{"hidden_size": 384, "intermediate_size": 768, "bias": "all", "init_std_qkv": 0.071, "init_std_down": 0.0118, "learning_rate": 0.00798, "lr_head": 0.00689, "warmup_steps": 200, "train_tokens": 878500000, "max_steps": 6703, "dataset": "wikipedia_en"}
Each number is 128 + 24 x the weight over the matrix's rms, rounded and kept within 0 to 255. Layers, rows and columns count from 0.

# layer 2 MLP down (transposed), 768x384, rms 0.0642, rows 505-557, columns 320-383
[[127 160 135 118 130 124  97 103 115 100  79 176 139 138 170 108 189 102 127 140 124 145 160 147 123 118 128 114 115 143 119 114 126 137 142 126 102 130 137 101 150 141 177 142 118  91 142 158 131 112 122 137 121 118 134 157 115 125 154 124 146 156 117 155]
 [102 121  87 108  99 148 102 113 161 151 152 137 134 114 155 104  87 123 124  95 133 124 145 102 133 131  94 125 151 121 133 105 128 129 126 141 106 126 139 108 155 122 109 127 136 143 144 169 117 174 133 173 124 138 138  64 140 164 134  89 157 173 133 118]
 [160 125 122 105 142 173  96  77 107 139 130 150 149  97 119 149 141 124 128 140 109 105 116 103 107 108 132  94 107 177 150 131 123 146 176 111 130 159 126 125 123 159 151 123 130 136 118 136 141 139 103 115 158 119 150 166 128  99 123 110  97 114 120  89]
 [152 151 135 118 114 136 110 128 135  91 177 110 131 108 132 131 156 119 141  89 130 100  99 135  94 144 106 140 109 147 140 134 114 118 109 127 157 158  88 173 182 120 121 122 125 105 137 118 114 156 148 126 103 123 119 170 160 132 122 140 111 165 135 132]
 [114 140 178 145 121 127  84 143 163 132 128 113 105 148 139 134  82  79 146 107 175 126 116 105 125 153 109 148 127 119  92 146 140 139 150 104 162 107 151 140 112 158 145 159 116 104 147 113 139  98 135 136 140 131 136 147 152 147  98 154 134 119 141  81]
 [129 101 126 126 151 126 117 139 114  90 121 105 141 122 108 139 147 143 153 119 131 130 143 105 104 148 126 130 115 109 118 151 147 133 127 153 108  94 131 104  93 111 113 133 116 156 128 141 121  93  75 113 128 113 136 149  99 116 106 128 118 138 134 112]
 [148 131 103 121 116 108 128 129 156 141 136 137 141 137 140 156 169 105  87 108 119 141 145 168 157 127 136  95 152  83 144 120 131 129 151  99 114 113 120 147 128 147 146  76 147 133 144 133 135 102 125 136  99 136 136 132 115 136 117 164 142 128  99 111]
 [173 146 149 129 127 135 156 119 135 122 127 113 157 111 120 134 144 150 122  67  65  80 124  73 103 149 139 144 162 131 128 108 147 153 152 148 131 137 117 131 122  92 139 136 150 140 123 121 116 139  92 143 137 120 134 178 152 154  99 144  79 127 101  94]
 [132 113 149 161 112 121 126 140 129 148 141 110 171 170 143  90  88 135 149 125 108 125 128 111 116 117 119 117 143 133 133 136 114 109 152 140 134 115 126 124  85 118 139 127 132 169 155 181 137 137 123 118  80 134 171 104 112  89 132 139 153 122 129  94]
 [112 128 108 161 117 139 161 152 134 169 123 145  84 135 154 198 122 128 159 161 120 135 131 128 136 188 116  90 158  84  89 148 165 120 180 156 113 145 114 136  91 162 135 106 117 141 153 165 124 108 116 152 149 143 133 136  82 132 136 153 123 108 139 116]
 [150 110 150  71 107 129 124 174 108 128  89 162 138 127  86  95 137 110 165 120 118 110 139 145 123 139 133 123 103 146 128 126 153 135 149 112 125 108 134 152 144 164 139 128 139  87 107 147 159 120 141 162 110  86 145 145  99 120 110 152 147  92 130 152]
 [116 174 115 103  86 128 105 125 131 129 118 119  75 158 139  92 140 101 122 162 164  93 127 103 125 159 104 150  84 131 137 143  91  92 151 137 123 163  65 157 133 113 125 129 110 127 113 145 133 123 137 149  66 156 133 114 158 128 112 147 156 106 116 126]
 [130 145 123 152 102 113 114 128  89 127 119 165 103  62 154 150 125 130 100 122 141 119  90 194 124 158 133 125 118 138 138 148 121 131 126 100  83 128 158 141 122  84 138 115 140 122 154 102 135 130 136 138 120 119 126  84 124 114 151  58 145 127 152 123]
 [132 124 147 149 177 134 121 163  94  86 129 149 105 174 106 111 103 127  98 168 139 124 172 148 181 123 129 131 157 120 130 133  95 163  88  93 106 130 151 111 110 115 173 119 109 143 119 189 102 140 103 135 138 118 139 154 115 144 145 111 145  88 159 125]
 [116 117 102  87  92 128 119 141 116 118 140 150 149 117  92 106  85 105 114 118 165 130  91  96 155 137 136  84 165 159  93 116  98 128 152 126 122 145 111 123  60 116 115 106 168 157  90 126 158 126 155 138  86 148  99  82 137 120 137 107 103 124  92 157]
 [133 130 155 111 142 157 146 142 104  90 145  77 119  86 132 120 147 130 135 134 141 120 128 116 141 126 116 104 111 161 116  91 146 168 126 121 169 168 151 142 126 105 177 115 110 133 121  92 156 154 107 123 128 127 104 171 114 162 124  95 133 161 154 120]
 [167  93 124 129 122 174 122  97 113 113 132 107 138 145 136 107  82 170  81 105 136 128 149 146 101 160 149 120 125  83 109 106 115 153 146 138 119 182 174 151 126 116  89  93 112 129 113 118  88 121 113 178  96 121 150 114 139 138 142  75 141 126 135 134]
 [130 148 139 151  90 121 131 196 101  79 128 101 121 144 152 131 152 136 136 117  94 124 149 101 128 149 105 150 111 105 114 134 129 141 117 177 122  97 109 112 142 176 139 121 160 122 115 114 147 128 145 130 128  83 100 101  87 136 112 104 160 108 128 133]
 [140 128 132 132 102 145 144 146 112 145 163 140 107 140 129 143 120 166 146 111 117 153 149 130  90 127 132 126 100 142 115 143 143 148 112 117 169  95 117 147 151 112 147 108  90  92 131 112 136 147 127 149 127  94 104 149 142 111 157 133 131 133 121 102]
 [154 125  99 127 104 135 127 177 166 190 117 127 114 102 156 122 128 139 128 155 130  98 118 127 121 124 110 129 110 105 129 147 129 117 132 146 131 158 117 136 166 128 107 130 121  79 128 131 138 119 148 120 113 150 140 168 152 127 188 121 155 129 114 128]
 [ 99 150 149 125 127 108 168 123 135  76  92 130 161 153 118 104 127 162 150  75 136 108 100  79 110  98  70 153 126 124 119 149 135 153 141 115 152 117 105 129 150 100 113 137 101 114 159 125 134 121 113 159  77  71  82 169 102 134 121 109 139 142 145  96]
 [141 140  92 126 110 122  92 192 124 126 109 116 137 152 167 146 118 123 120 109 143 154 124 129 128 123  92 148 146 111 124 140 111 120 110  97 111 142 108 158 119 115 183 139 101 124  86 130 166 118 154 114  90 138 113 118 129 137 120 162 122 141 121 155]
 [119 126 184 123 151 105 126 117 139  98  69 131 117 122 147 162 122 111 122 158 121 140 161 118 121 142 120 115  81 185 119 109 128 159 156 134  97 104 128 119 128 159  73  94 129 153 141 134  92  89 155 138 115 155 102 125  87 131 149 157 159 133 170 123]
 [139 143 167 132 150 156  97 173 110 108 124 138 130 118 111 131 142 138 128 107 130 113  73 114 114 118 116 120 128 112 112 124 163 131 141 154 147 117 131 158 142  75 155 115 151 165 138 130 144 130 162 163  95 134 106 149 112 170  99 102 187 119 167 149]
 [113 106 116 157 127 179 120 135 103 118 129 117 128 130 115 125  80 127 138 145 118 142 131  96 145  71 119 148 105 141 158 148 143  79 148 135 178 102 121 142 140 161 161 163 146 120 143 123 140 148 132  90 149 119 124 100 160 141 135 130 115 114 164 103]
 [158 102 113  95 142 103 112  83 136 127 169 129 135 133 115  98 147  91 159  95 116 107 134 151 111  95 137 172 134 109 118 126 122 101 147 145 158 116 145 121 145 131 120 127 145 123 148 125 167 119 136 134  84 176 111 124 112 121 134  97 107 113 127 119]
 [143 142 127 107 106 118 192 122 123 121 156 118 177 157 145 147  97 140 105  85 128 109 127 150 133 103  89 132 111 177 110 178 200 131 145 116 105 188 113 159 130 119  90 101 131 148 157 152 110  98 103 123 141 138 113 111 137 111 116  66 128 118  97 128]
 [135 115 112  78 111 165  96 155  96 118 139 118 137  96 126 133 117 128 107 138 123 156 135 130  68 116 166 111 161 128 127 151 128 166 110  86 108 186 108  97 161 119 150 119 167 113 123 114 138 122 140 145 151 130 119 192 124 104  98 115 154 206 155 130]
 [125 121 147 166 147  75 153 136 175 131 122 129 129 164 113 146 161 117 124 138 140 122 108 139 133 142 137 124 128 147 132 107  92 187 143 120 131 123 137 123 149 126 107 128  85 151 151 123 152 155 134 134 100 131 118 134 165 147 159 120 151 103 140 155]
 [163 121 135 163 118 135 134 138 165 164 156 113  98 125  70 136 137 141 150 140 110 116 112 101 101 169 119 122 124  91 126 136 114 131 140 132 115  93 134 103 103 140 107 101 114 161 122 133 115 128 136 136  82  95 103 107 105 115 141 114 153 155 137 107]
 [134 143 128 124 161 107 175 102  96 140 138 211 135  93 133 150 122 118 149 131 138  99 112  57 111  77 149 123 106 139 112 115 145 116 153 121 148 159  95 106 154 132 106 132 120 149 129 148  81 148 136 100 118 139 143 136 103  96 126 146 105 118 130 135]
 [106 141 129 125 118 106 158 145 128 111 123 112 172 101 134 151 116 179 116 109 150 104 173 118 121 140 150 135 134 107 131 164 144 128 128 165 154 132 150 106 150 147 105 124  88  95  89 137 119 133 134  65 131 133  91  88 123 138  62 125 129 165 127  93]
 [114 151 132 117 102 154 152 174  99 162 123  85  79 130 112  99 138 146 133 111 109 118 147 107 115 156 102 134 124 127 113 122 125 144  89 137 111 155  78 118 129 149 114 151 130 113 127  94 122 134 150 141 176  82 132 144 156 135 157 132 117 142 125 131]
 [113  85 110 120 162  76 104 136 137 154 124 166 100 100 127 105 133 109 149 152  90 110 133 136 102 149 153 151 158 150 104 133 145  76 120 168 118  93 130  92 154 113 135 120 158 142 147 103 149 140 131  65 143 142 112  74 168 153 119 156 126 175 114  90]
 [127 144 141 124 171 167 124  96 132 123 129 125 103 134 142 132 122 114 130 112 110  89  97 134 120  82 150 145 139  99 131 106 116 136 102 155 115 152 143 144 121 133  86 104 148 142 109 152 111 135 145 136 141 136 140 119  79 159 151  93 145 135 112 124]
 [ 98 121 126  95 143 136 104 142 176 130 133 143 109 130 108 150 104  94 162 132 155 108 144  99 116 107 124 112  74  99 113 157 120 125 108 143 118 149 157 162 145 123 127  89 132 109 157 116  60 129  82  78  96 165 141 132  84 132 106 143 156 176 123 156]
 [162 100 130 128 105 117 125 110 101 148 138  91 173 136 182 126 113 166 139 168 168 112 134 100 115 103 155  97 117 142 147 156 113 137 155  88 165  84 139 137  72 153 129 139 114 120 123 120 101 119 142  97 137 151 137 117 137 134 117 102  95 174 131 112]
 [124 122 119 109 162 117 149 149 117 161 112 128  96 161 163 150 155 124 209 122 110 125 172  69 161  98 174 141 133 124 156  81 106 111  93 123  99  93 155 125  90 101 160 140 131 124 150 162 132  58 134  99 130 109 143 141 161 117 138 169 187 130 114 154]
 [102  91 122 145 140 115  99  98 144 147 123 134 122 126 174 132 147 104 133 130 174 137 119 134  87 138 126 142 155 149 128 103 110 117 149 110 130 123 132 152 147  70 101 141 125 145 112  92 135 142 183 136 126 131 169 133 102 147 145 140 177 147 106 115]
 [123 166 123 114 148 121 128 118 132  95 160 123 109 143 155 159 154 118  48 174 141  93 166 125 115 118 157 108 125 140 141  94 113 113 134 119 147 166 109 144 152 131 115 112 127 125 151 167  99 119 121 129 138 106 134 115  88 171 132 150 111 151 117 174]
 [140 129 108 166 125 111 130 106  93  96 135 136 138  94 115 148 101 114 166 127 144 140 158 134 151 147 112  88 142 169 142 132 129 116 103 113 125 148 112 152 140 173 153  98 172 129 148 162 146 101 126 115  95 124 107 152  94 118 155 143 168  97 128 156]
 [117 135 153  95 119 181 134 118 108 139 160 188 132 110 104 169 105 119 165 151 153 165 111 126 155 106 125 139 137 163 149 101  93 135 151 116 118 155 131 149 124 131 156 138 169 158  92 156 146 143 101 126  95 129  96 121 144 118 165 164 155 100 141 112]
 [136 143 115 151 127 132 109 153 104 118 157 116 140 153 164 135 131 134 154  90 106 134 125 148 100 117  89 111 133 155 142 121 149  99 131 131  86 114 114 109  94 142 120 139 148  84 146 121 130  79 182 105 122 110 162 140 155 123 107  92 147 121 183 111]
 [123 125 123 118  92 104 136 132 101 123 101  92 146 120 145 123  98 131 150 126  93 122 100  95 148 146 117  99 122 153 116 135 126 139 132 122 120 129 107 135 118  51 150 100 108 113 141 129 143 109 124 105 150 114 140 110  98 124  83 128 101 160 108 142]
 [167 104 131 162 121 103 114 137 131 105 136 108 112 133 136 116 127 109 122 197 104  77 142 153 122  99 151 132 124 135 180 130 105  78 155 130 153 141 153 135 154 107 128 141 103 152 150  96 105 114 144 128 141 127 174 112 110 143 178 165 155 114  87 174]
 [159  84 141 136 138 169 107 118 151 124 106 111 126 113 196 112 139  78 142 112 153 152 139 137 172 113 142 110 122 151 144 125 118 127 146 133 119  92 129 124 137 134 144 138  97 137 146  99 136 131 118 132 123 158 116 111 153  76 108 149 141 139 101 109]
 [121 118 110 156 134 107 108 124 133 197 175 164 116 129 104 130 146  94 124 118 111 141 118 128 133  77 132 102 154 122 153 137 102 180 114 114 172 159 145 140 111 146 105 126  81 108 149 142 149 126 146 110 143  95 125 145 116 148 121 129 120 140 137 120]
 [124 116 136 144 179 125 149 147 131 112 114 163 139 125 132 128 170  89 130  96 112 123 156 142 134 139 122 164 107 126 131 144 133  83 119 115 157 159 120  93 123 107 143 129 119 106 154 111 115 133 108  88 165 110 139 113 133  80 105 164 120 150 149 149]
 [103 131 148 153 128 129 132 153 113 125 173 166 165 138 124 131  97 131 159 159 155 145 105 119  98 143 103 174  95 103 131 132 120 114 138 126 173  96 107  98 124 102 101 125 119 118 150 128 118 131 159 121 146 152 134 110 158 124 140 119 149  91 109 100]
 [116 132 123 127 105  90 101 127 130 131 121 111 130 153 141 125 125 124 123 125 134 105 117 118 100  92 138 131 147 137 148 164 172 149 132 146 154 167 102 156 161 132 133 115 117 140 124 155 128 111 149 116 127 165 113 120 106 145 103  92 110 145 123 165]
 [ 95 147 112  92 150 104 149  87 162 126 111 110 113 126 129 106 109 128 144  89  81 141 127 142 167 156 136 126 129  75 132 130 124 135 111  91 162 117 121 115 141  95 143 118 100  97 160 137 112 168 101 106 111  94 104 140  98 118 143 156 169 124 146  84]
 [155 160 106 146 141 175 106 207 159  90 178 160  86 133 133 139 114 145 162 146 167 101  79 150 169  92 156 135 114 142 131 142 137 141 166 115 154  73 138 148 137  97  77 152  86 142 152 156 144  51 132 151 146 131 106 140 133 125 148 210 116 105 124 157]
 [157 115 121 186 123  93 134 169 147 170 152  92 156 162 121 135 126 139 145 112 145 106 113 132 149 119 140 129 104 127 120 155 134 120 139 139 133 135  96 138 169 142 143 161 108  85 117  87 124 108 105 101 119 134 157  98 125 165 138 125 136 109 140 139]]
# layer 2 MLP up, 768x384, rms 0.0532, rows 506-557, columns 320-383
[[128 102 121 103 107 107 124 112 107 108 135 146 112 128 129 111 112 128 126  54 127 189  99 118  87  60 117 117 125  90 106 118 106 150  73  57 138 113 133 123 148 125 151 135 146 107 141 133 123 156 110 115 118 194 142  97 127 133 159 105 136 125  98 129]
 [129 147 114  89  90 153 165 120 158 126 150 185 126 151 145 153 103 107 125  94  95  99  95 137 163 140  96 132  78  93 139 101 123 121 124 139 141  85 142 109 126  95 162 138 116  94 154 154 126 126 149 162 146 114 140 161 127 123 135 138 122 130 116 112]
 [112 130  93 157 122 119 149 121 128 167  94 141 140 157 138 112  88 126 128 166 138 171 123 143 154 121 163 129 157 116 120 121 127 115 159 110  97 119 149  96 136  98  98 145 127 133 120 162 136  91  98 111 172 119 133 105 118 170 162 106 131 108 106 101]
 [171 107  98  98 143 148 149 127  95 111 127  97 137  97 123 146 122 134 154 137 117  92  98 152 113  83 135  91 145 138 118 144 132  81 128  98 112 111 126 129 123 119 125 124 120 146 129 154 159 110 143 149 139 107 131 173 147 126 138 104 130 123 144 160]
 [126 166 144 131 116 106 125 106 151 156 106 108 144 139 153  62 118 117 165  98 144 115 125 150 153  96 113 127 158 113 118 158 132 118 150 100 138 129 122 148 125 114  99 120 122  90  82  85 125 127 131 145 138 160 128 154 159 114 169 148 118 108 142 111]
 [110 115 119 126  82 131 131 108 120 153 162  77 166 137 125 150 130 165 135 119 133 177 127 114 106 129 110 105  94 126 116 163 111 128 140 155 135 131 140 157 131 109 152 127 137 125 123 153 146 105 121 110 157 105 118 126 127  60 130  94 103 146 137 147]
 [145 117 139  98 101 138 138 127 128 158 159 131  75 113 116 128  99 133 123  98 152 166 139 154 130 138 119  97 128 170 140  95  96 122 128 122  78  70 147 139 107 136 138 113 141 145 132 138 140 142 134 127 154 153 114 142 154  96 164 149 142 143 114 110]
 [169 115 112  87  95 147 119 110 135  97 133 145 101  88 142 103 127 105 126 143 106 131  65 107 115 138  77 120 166 144 103 182 155 147 163 128 113 124 116 136 151 133 133 151 126 114 155  79 132 116 134 134 135 121  77 140 148 142 117 141  92 131 123 162]
 [134 135 117 156 173 122  90 127  99 114 102 140 153 178  94 113 107 144 120 115 107  92 117 126 125  78 139 137 129 156 131 111  82 139 128 106 134  82 163 154 176 150 132 120 133 108  84  54 125 139 147 120 138  98 130 134 118 113 137  98 122 141  88 143]
 [110 119 143 156 127 146 102 151 114 184  95 147 107 124 162 137 156 159 141 139 135 155 120 176 131 103  94  93 126 134 101 120 128 115 154  88 120 157 124 126 130 115 130 132 118 100 148 118 164  99  82 121 102 137 100 121 157 105 148 123 141 128 156 110]
 [167 100 149  99 105 121 111 127 109 109 123 156  78 135 141 140 122 111 107 121 141 132  84 116 144 137 135 141 114 179 152 124 106 139 140 119 161 114 152 154 144 149 130 128 129 131 100 161 107 183 115 109  91 149 111 136 151 125 113 151 138 104 101 103]
 [117 133 124 100 100 147 144 114 171 108 111 150 138 160  80 147 117 113 148 151  98 141 151 101  91 101 107 124 110 143 119 137 114 113 146 150 167  92 102 136 131 162 111 147 139 136 155 123 139 166 115 103 117 184  99 198 147 110 112 147  93 111  97 143]
 [ 93 118 130 149  82 128 130 158 137 169 140  99 133 110  92 126 154 162 120  87 174 112 113 127 132 128 106 145 160 153 121  92 165 135 118 157 118 110 124 129 135 146  97 111 125  96 173 107 144 162  95 108 131 116  86 144 146 125  97 139 110 140 154 141]
 [112 157 135 150 104 103 134 107 176 174 116  69  69 159 143 137 176 145 117 200  95 143 107 130 151 115 136 165  96 136 162 158 134  95 127 178 112 117 118  86 110 138 138 168 161 131 172 104  98 150 136 123 148 123 125  93 127 138 158 110  98 136 159 105]
 [ 94 119 133 124  96 168 185 138 132 116 109 158  69 119  99 130 146  87  72 140 123 147 149 126 141  52 153 152 155 127 141 149 144 141  98 116 159 101 145 154 134 120 140 144  95 137 135 124 134  99  87 117 128  83 124 138 151 130 154 154 151 134 117 126]
 [147 118 133 110  94 128 111 102 150 154 137  83 158 138 142 120 120 125 153  80 103  59  88 125 141 141 110 161 134  75 106 171 104 153 157 121 119 179 156 150 126 152 118 167 119 155  95 140 131 148 128 108 152 139 124 124 135 150 150 143  92 151 151 128]
 [122 125 103 133 155 139 169  88 129 154 117 145 150  93 137 128  78 105 135 183 118 132 130 129  78 123 115 148 113 164 104 133 176 133 112 117 126 127 131 156 103 146 102 104 146 116 138 127 116 117 129 142 145 168 144 101 110 135  90 157 116 163  83 125]
 [138 136 118 113 150 126 100 138 154 127 122 134 159 132 137 168 133 152 110 170 141 168 107  83 134 127 133 113  98 139 128 120 118  70 145 188 139 117 111 110  92 142 120 108 147 131 150 145 141 119 141 120 118 115 117 116 142 183 119  74 150 152 126 108]
 [ 95 105 150 130 127 135 147 132  95  95 123 140  91 150  97 148  83 120 159 134 130 158 148 121 122 131 140 142 129 165 151  98 114 159 115 170 118  82 142 155  76 129 142 131 138 120 163 164 162 116 136 125 155 116 154 138 127 168 101 141  90 122 132 161]
 [111 112 113 136 104 153 135 134 124 136  77 136 106  84 115 101 158 136 119 146 117 150 142 149  95 117 109 125 136 143 150  94 138 163 166 120 160 127 127  99 126 123 153 143 116 138 122 106 149 123 164 160 139 146 117 141 116  98 157 149 107 133 137  96]
 [123 123  96 141 140 137 134 126 164 147 127 143 130 127 133 100 148 123 119 111 142 119 119 105 122 105 133 125 137 121 100 140 159 109  99 124 123 131 140 121 119 127 103 102 154 145 168 108  85  90 103 129 189 138  98 102  82 140 145 118 100 161 130 111]
 [141  95 129  81 114 110 135 167 143 142 130 168 120 117  78 177 122 127 117 153 171 151 128 126 138 121 146 163  93 169 119 110 140 112 120 127 117 117 130 138 153 156 132 113 175 153 103 126 131  98 109  92 130 150 104 153 123 140 146 155 135 152 120 169]
 [113 145 123  56 115 107 173 128 147 123  99 127 109 110 161 146 128 134 135 102 125 125 140 150 115 134 131  98 145 133 159 121 142 126 142 121 135  95  95 140 158 140 142 109 123 127 135 139 133 103  89 155 168 159  90 109 160 141 134 127 137 130 152 108]
 [ 88 113 131 164 177 129 143 151 125 153 158 120 107 160 120 150  93 132 151 111 102  90 120 126 157  98 156 132 149 112  91 148 152  89 163 156 175 114 108 120 145 130 151 138 110 139 137  99  73 142 146 120 142  89  96 134 156 112 167 114 121 136 128  96]
 [102 163  90  94 128 138 132 178 145 105 129  94 120 163 137 138 107 111 123 111 122 145  95 143 163 112 114 135  75 153 147 153 113 135 118 121  84 161 136 138 107 146 128 132 122 112 129 161 124 124 161 143 156  81 121 142 131 102 108 135 167 128 145 139]
 [ 94 119 160 134 134 117  76 129 127 114 127 144 138 115 145  97 105 168 168 123 156 144 153 158 134 124 123 137 122  60 138 149  90 161 183 134 114 125 124 147 130 126 128 158 129 107 121 157 148 151 137 110 113 157 120 146 144 147 156 168 107 110 100 125]
 [120 129 168  88 113 150 187  95  82 156 116 121 124 127 146 137 176 161 110 135 126 100 120 125 133 137  64  93 108 121 113  95 111 124 116 104 144 185 101 127 145 151  79 132 149 152 157 145 126 124 174 123 144 125 175 167 177 102 124 138 110 128  93 158]
 [153 149 115 119 120 113 102 113 161 150 120 145 136 158 197 111 129 124 118 113 112 144 117 121 135 140 140 109 145  79 127 158 149  94  75 141 112 181 145 148  85 112 145 122 106 162 146 196 128  93 133 153 120 142 106 148 113 118 157 115 143 121 157 130]
 [149 155 111 150 117 107 159 131 102 117 102 141 122 126 172 125 101 137 128  87 140 101 163 132 138  75 153 107 147 140 152 142 164 116 131  89 143 128 137 122 158 101 175 136 139 121 130 160 131 150  87 106 166 141 146 148 137 110  71 123  98 110 146 131]
 [113 101 164 108 121 151 139 150 137 148 102 133  85 111 167  85 151 108 127 153 108 156 124 164 107 123 170 124 143 105 150 108 101 121 120  87 147 141 135 154 140 142 110 107 119 147 131 124 116 132 129 146 134 124 130 134 139 147  82  98 143 131  94  97]
 [159  90 124 117 137 130  62 113 110 117 116 170 143 147 144 105 123  89 125 121 121  98 108 137 139 107 114 101 141 125 103 128 132 136 107 109 106 122 117  85 119  88 136 165 162 132 114 128 146 135 131 164 168 127 158 117 140 100  98 123 167 113 131 112]
 [125 103 135 146 139 115 126 110 132 114 118 115 143  99 152 126 137 162 124 155 142 135 113 131 124 131 146 131  75 159 105  93 129 118 170 147 112 101 122 104 128 140 116 106 109 169 105 114 123 131 123 111 117 106 129 101 114 125 102 112 163  92 124 133]
 [101 119 113 160 127 104 117  87 119 105 136 136 144 117 119 134 157 139 127  95 151 112 152  84 110 136 150 122 164 129 103 113 109 135 133 127 124 140 102 117 144 146 138 139 135 156 152 147 159 118 132 142  91 138 111 113 121 148 115  65 156 160 120 126]
 [126 170 117 115 114 133 128 143 138 156 133 125 133 113 106 130 146 156 132 155 102 146 162 120 153 156 113 132 158 150 138 138 150 129 150 115 125 117 105 148 144 133 115 169 110 106 145  99 137  77 115 103 169 136 117 147 154 145 108 117 143 136 159 128]
 [121 148 154  52 101 142 135 131 149  74 161 129 121 144 101 143 153 126 157 132 130 112 145 110 145 112 161 136 153 155 122 152 114  65 135 116 126 120 132 161 131 129 163 114 131 192 170 109 116 107 150 160 142 116 128 132 123 161 138 124 130 137 116 168]
 [109 138 102 101 112 135  73 141  87 125 154 159 163  95  97 168 111 106 142 114 137 148 133 146 160 150 118 142 135 155 131 137 134 153  99 121 135 133 108 127 140 151 121 140 118 141 163 145 132 156 129 173 146 112 124 152 134  94 149 120 145 104 138 151]
 [169 138 163  75 104 144 102 165 153 119 138 143 108 120 121 105 135 144 111 134 167 121 115 126 148 132 134 149 176  85 101 132 103 122 125  92 144 105 147 132 101 109 120 125  77 178 123 131 112 152 170 117 105 117  93 125 104 112 144 133  82 143 114 165]
 [110  94  85 123 137 158 121 139  92 147 157 154 145 117 169 144 102 165 134 119  99 154 132 122  97 116 130 130 102 109 108 138 136 182  99 141 147 154 108 119 114 130 152 110 139 150 113 153 124 154  90 121 122 143 115  89 141 108  75 102 103  88 136 142]
 [172 116 107 139 124 107 151  92 135 134 146 137 128 136 117 116 108 141 136  95 114 155 131 118 155 140  99 125 107 143 137 136 178  98 107 165 125 137  91 102  95 143 139 137  74 103 118 106 143 129 126 131 108 165 122 152 150 105 131 124 152 130 145 125]
 [107 132 128 109 120 109 125 139  89 106 136 138 147 154 142 131 124 117 142 109 105 143 116  70 111 132 141 153 154 121 127 113 137 165 120 139 145 103 131 100 125 130 104 148 128  68 116 102 109 163 146 157 139 130 118 121 116 131 106 122 109 154 148 132]
 [ 90 119  91 151 111 120 152 141 138 115 128 122 123 132 139  96 114 164  65 128 111 108 122 134 123 124 124 140 167 103 110 152 135 169 134 117 142  83 143 121 189 127 128 153 130 121 133 151 112 116 102 149  79 116 141 163 139 140 185 163 151  98 127 131]
 [145 163 118 145 112 138 161 151 139 112 119 104 118 140 101 157 114 136 139 107 102 137 138 167 139  76 112 131 158 137 121 156 148 117 132 163 157 149 118 137 103 125 168 125  85  83 100 161 109  98 127 123 120 134 137 124 138 124 115 124 144 127 135 123]
 [112 184 101 122 129 100 130 122 147 107 136 163 135 121 135 163 125 116 126 107 128 136  99 140 144  92 132 171 143  81 132 128 112 122 140 154 120 147 168 157 117 134 181 146 147 108  84 116  77 135 139 146 135 142 143 121  83 119 133 120  87 127 128  99]
 [116 121 123 139 138 120 173 141 112 144 136 151  87 139 111 129 132 115 132 131 126 102 168 142 107 150 127 128  87 179 117 174 131 125 166 144  68 124 111 137 132 160 150 129 139 125 154 125 101 125 139 104 148  93 129 154 163 115 115 135 135 101 162 170]
 [121 126 141 139 123 112 117 147 126 147 119 140 107 151 112 151 115 104  97 128 152 137 118 141 129 116 120 199 140 156 119 166 132  91 149 162 114 168 112 123 123  82 109 142 136 134 121 134 104 134 124 119 159 103 110 129  96 119 126  87 136 155 130 106]
 [132 139 111 125 124 167 130 103 126 110 114 128 109 113 125 109 149 142 116 119 150  99  98 108 115 151 112 102  99 114 100 119 128  96 145 157 118 155 172 124 170 108 135 146 140 106 117 122 128 106 134 113  74 156 126 117 153 106 108 130 133 110 132 145]
 [113 164  84 114 101 105  74 122 164 139 135 115 118 135 123 134 127 168 170 152 154 148 106 121 119 132 108  84 191 117 122 121 138 169  86 106  83 121 132 144 145 146  95 143 133 160 141 131 156 142 145 141  79 113 124 143 143 166 115 120 163 140 103 109]
 [130 111 148 125  60 148 136 124 109 129 103 116 107 125 170  89 120 150 114 114 143 113 139 168 126 126 179 118 163 113 138 141 106 113  99 155  92 153  98 123 138 124 165 121 113 139 155 166 128 123 159 150 112 157 120 133 132 127 141 131 112 132 151 119]
 [131  96 142 122 130 138 137 129 133 108 110 139 147 137 141 112 113 118 138 176 133 138 175 169 134 153 139 105  99 100 107 154 120  99  80 133  99 113 146 116  81 115 132 145 130 146 160 118 138 147 102 124 121 161 152 133 155 103 118 171 167 144 149  94]
 [146 156 157 142 136 160 128 147  86 114 100 126 176 143 123 131 148 114  89 150 115 136 138 148 128 135 131 144 165 123 145 109 126 144 119  99  94 131 127 130 144  95 107  97 106 143  87 137 147 151 163 181 121 152 175 148 111 129 105 112 132 173 162 146]
 [ 82 136 140 138 113 141 173 135 113 105 106 104 122 133 103 116 115 104 132 179 134  94 124 122 142 125 159 130 135 115  87 116 119 161 122 144 131 123 147  87 124 115 162 156  76 138 122 142  98 144 121 111 139 156 108 108 117 129 118 144  97  89 119 129]
 [107 103 137 110 120 123 123 152 122 130 131 158 100  88 138 128 142 156 154 152 119  94 117 113 162 145 118 158 133 150 128  85 164 121 131 162 198 107 111 179 113 104 166 146 135 121  92  95 107 135 103 125 135 175  85  96 118 161 125 120 133 145 145 113]]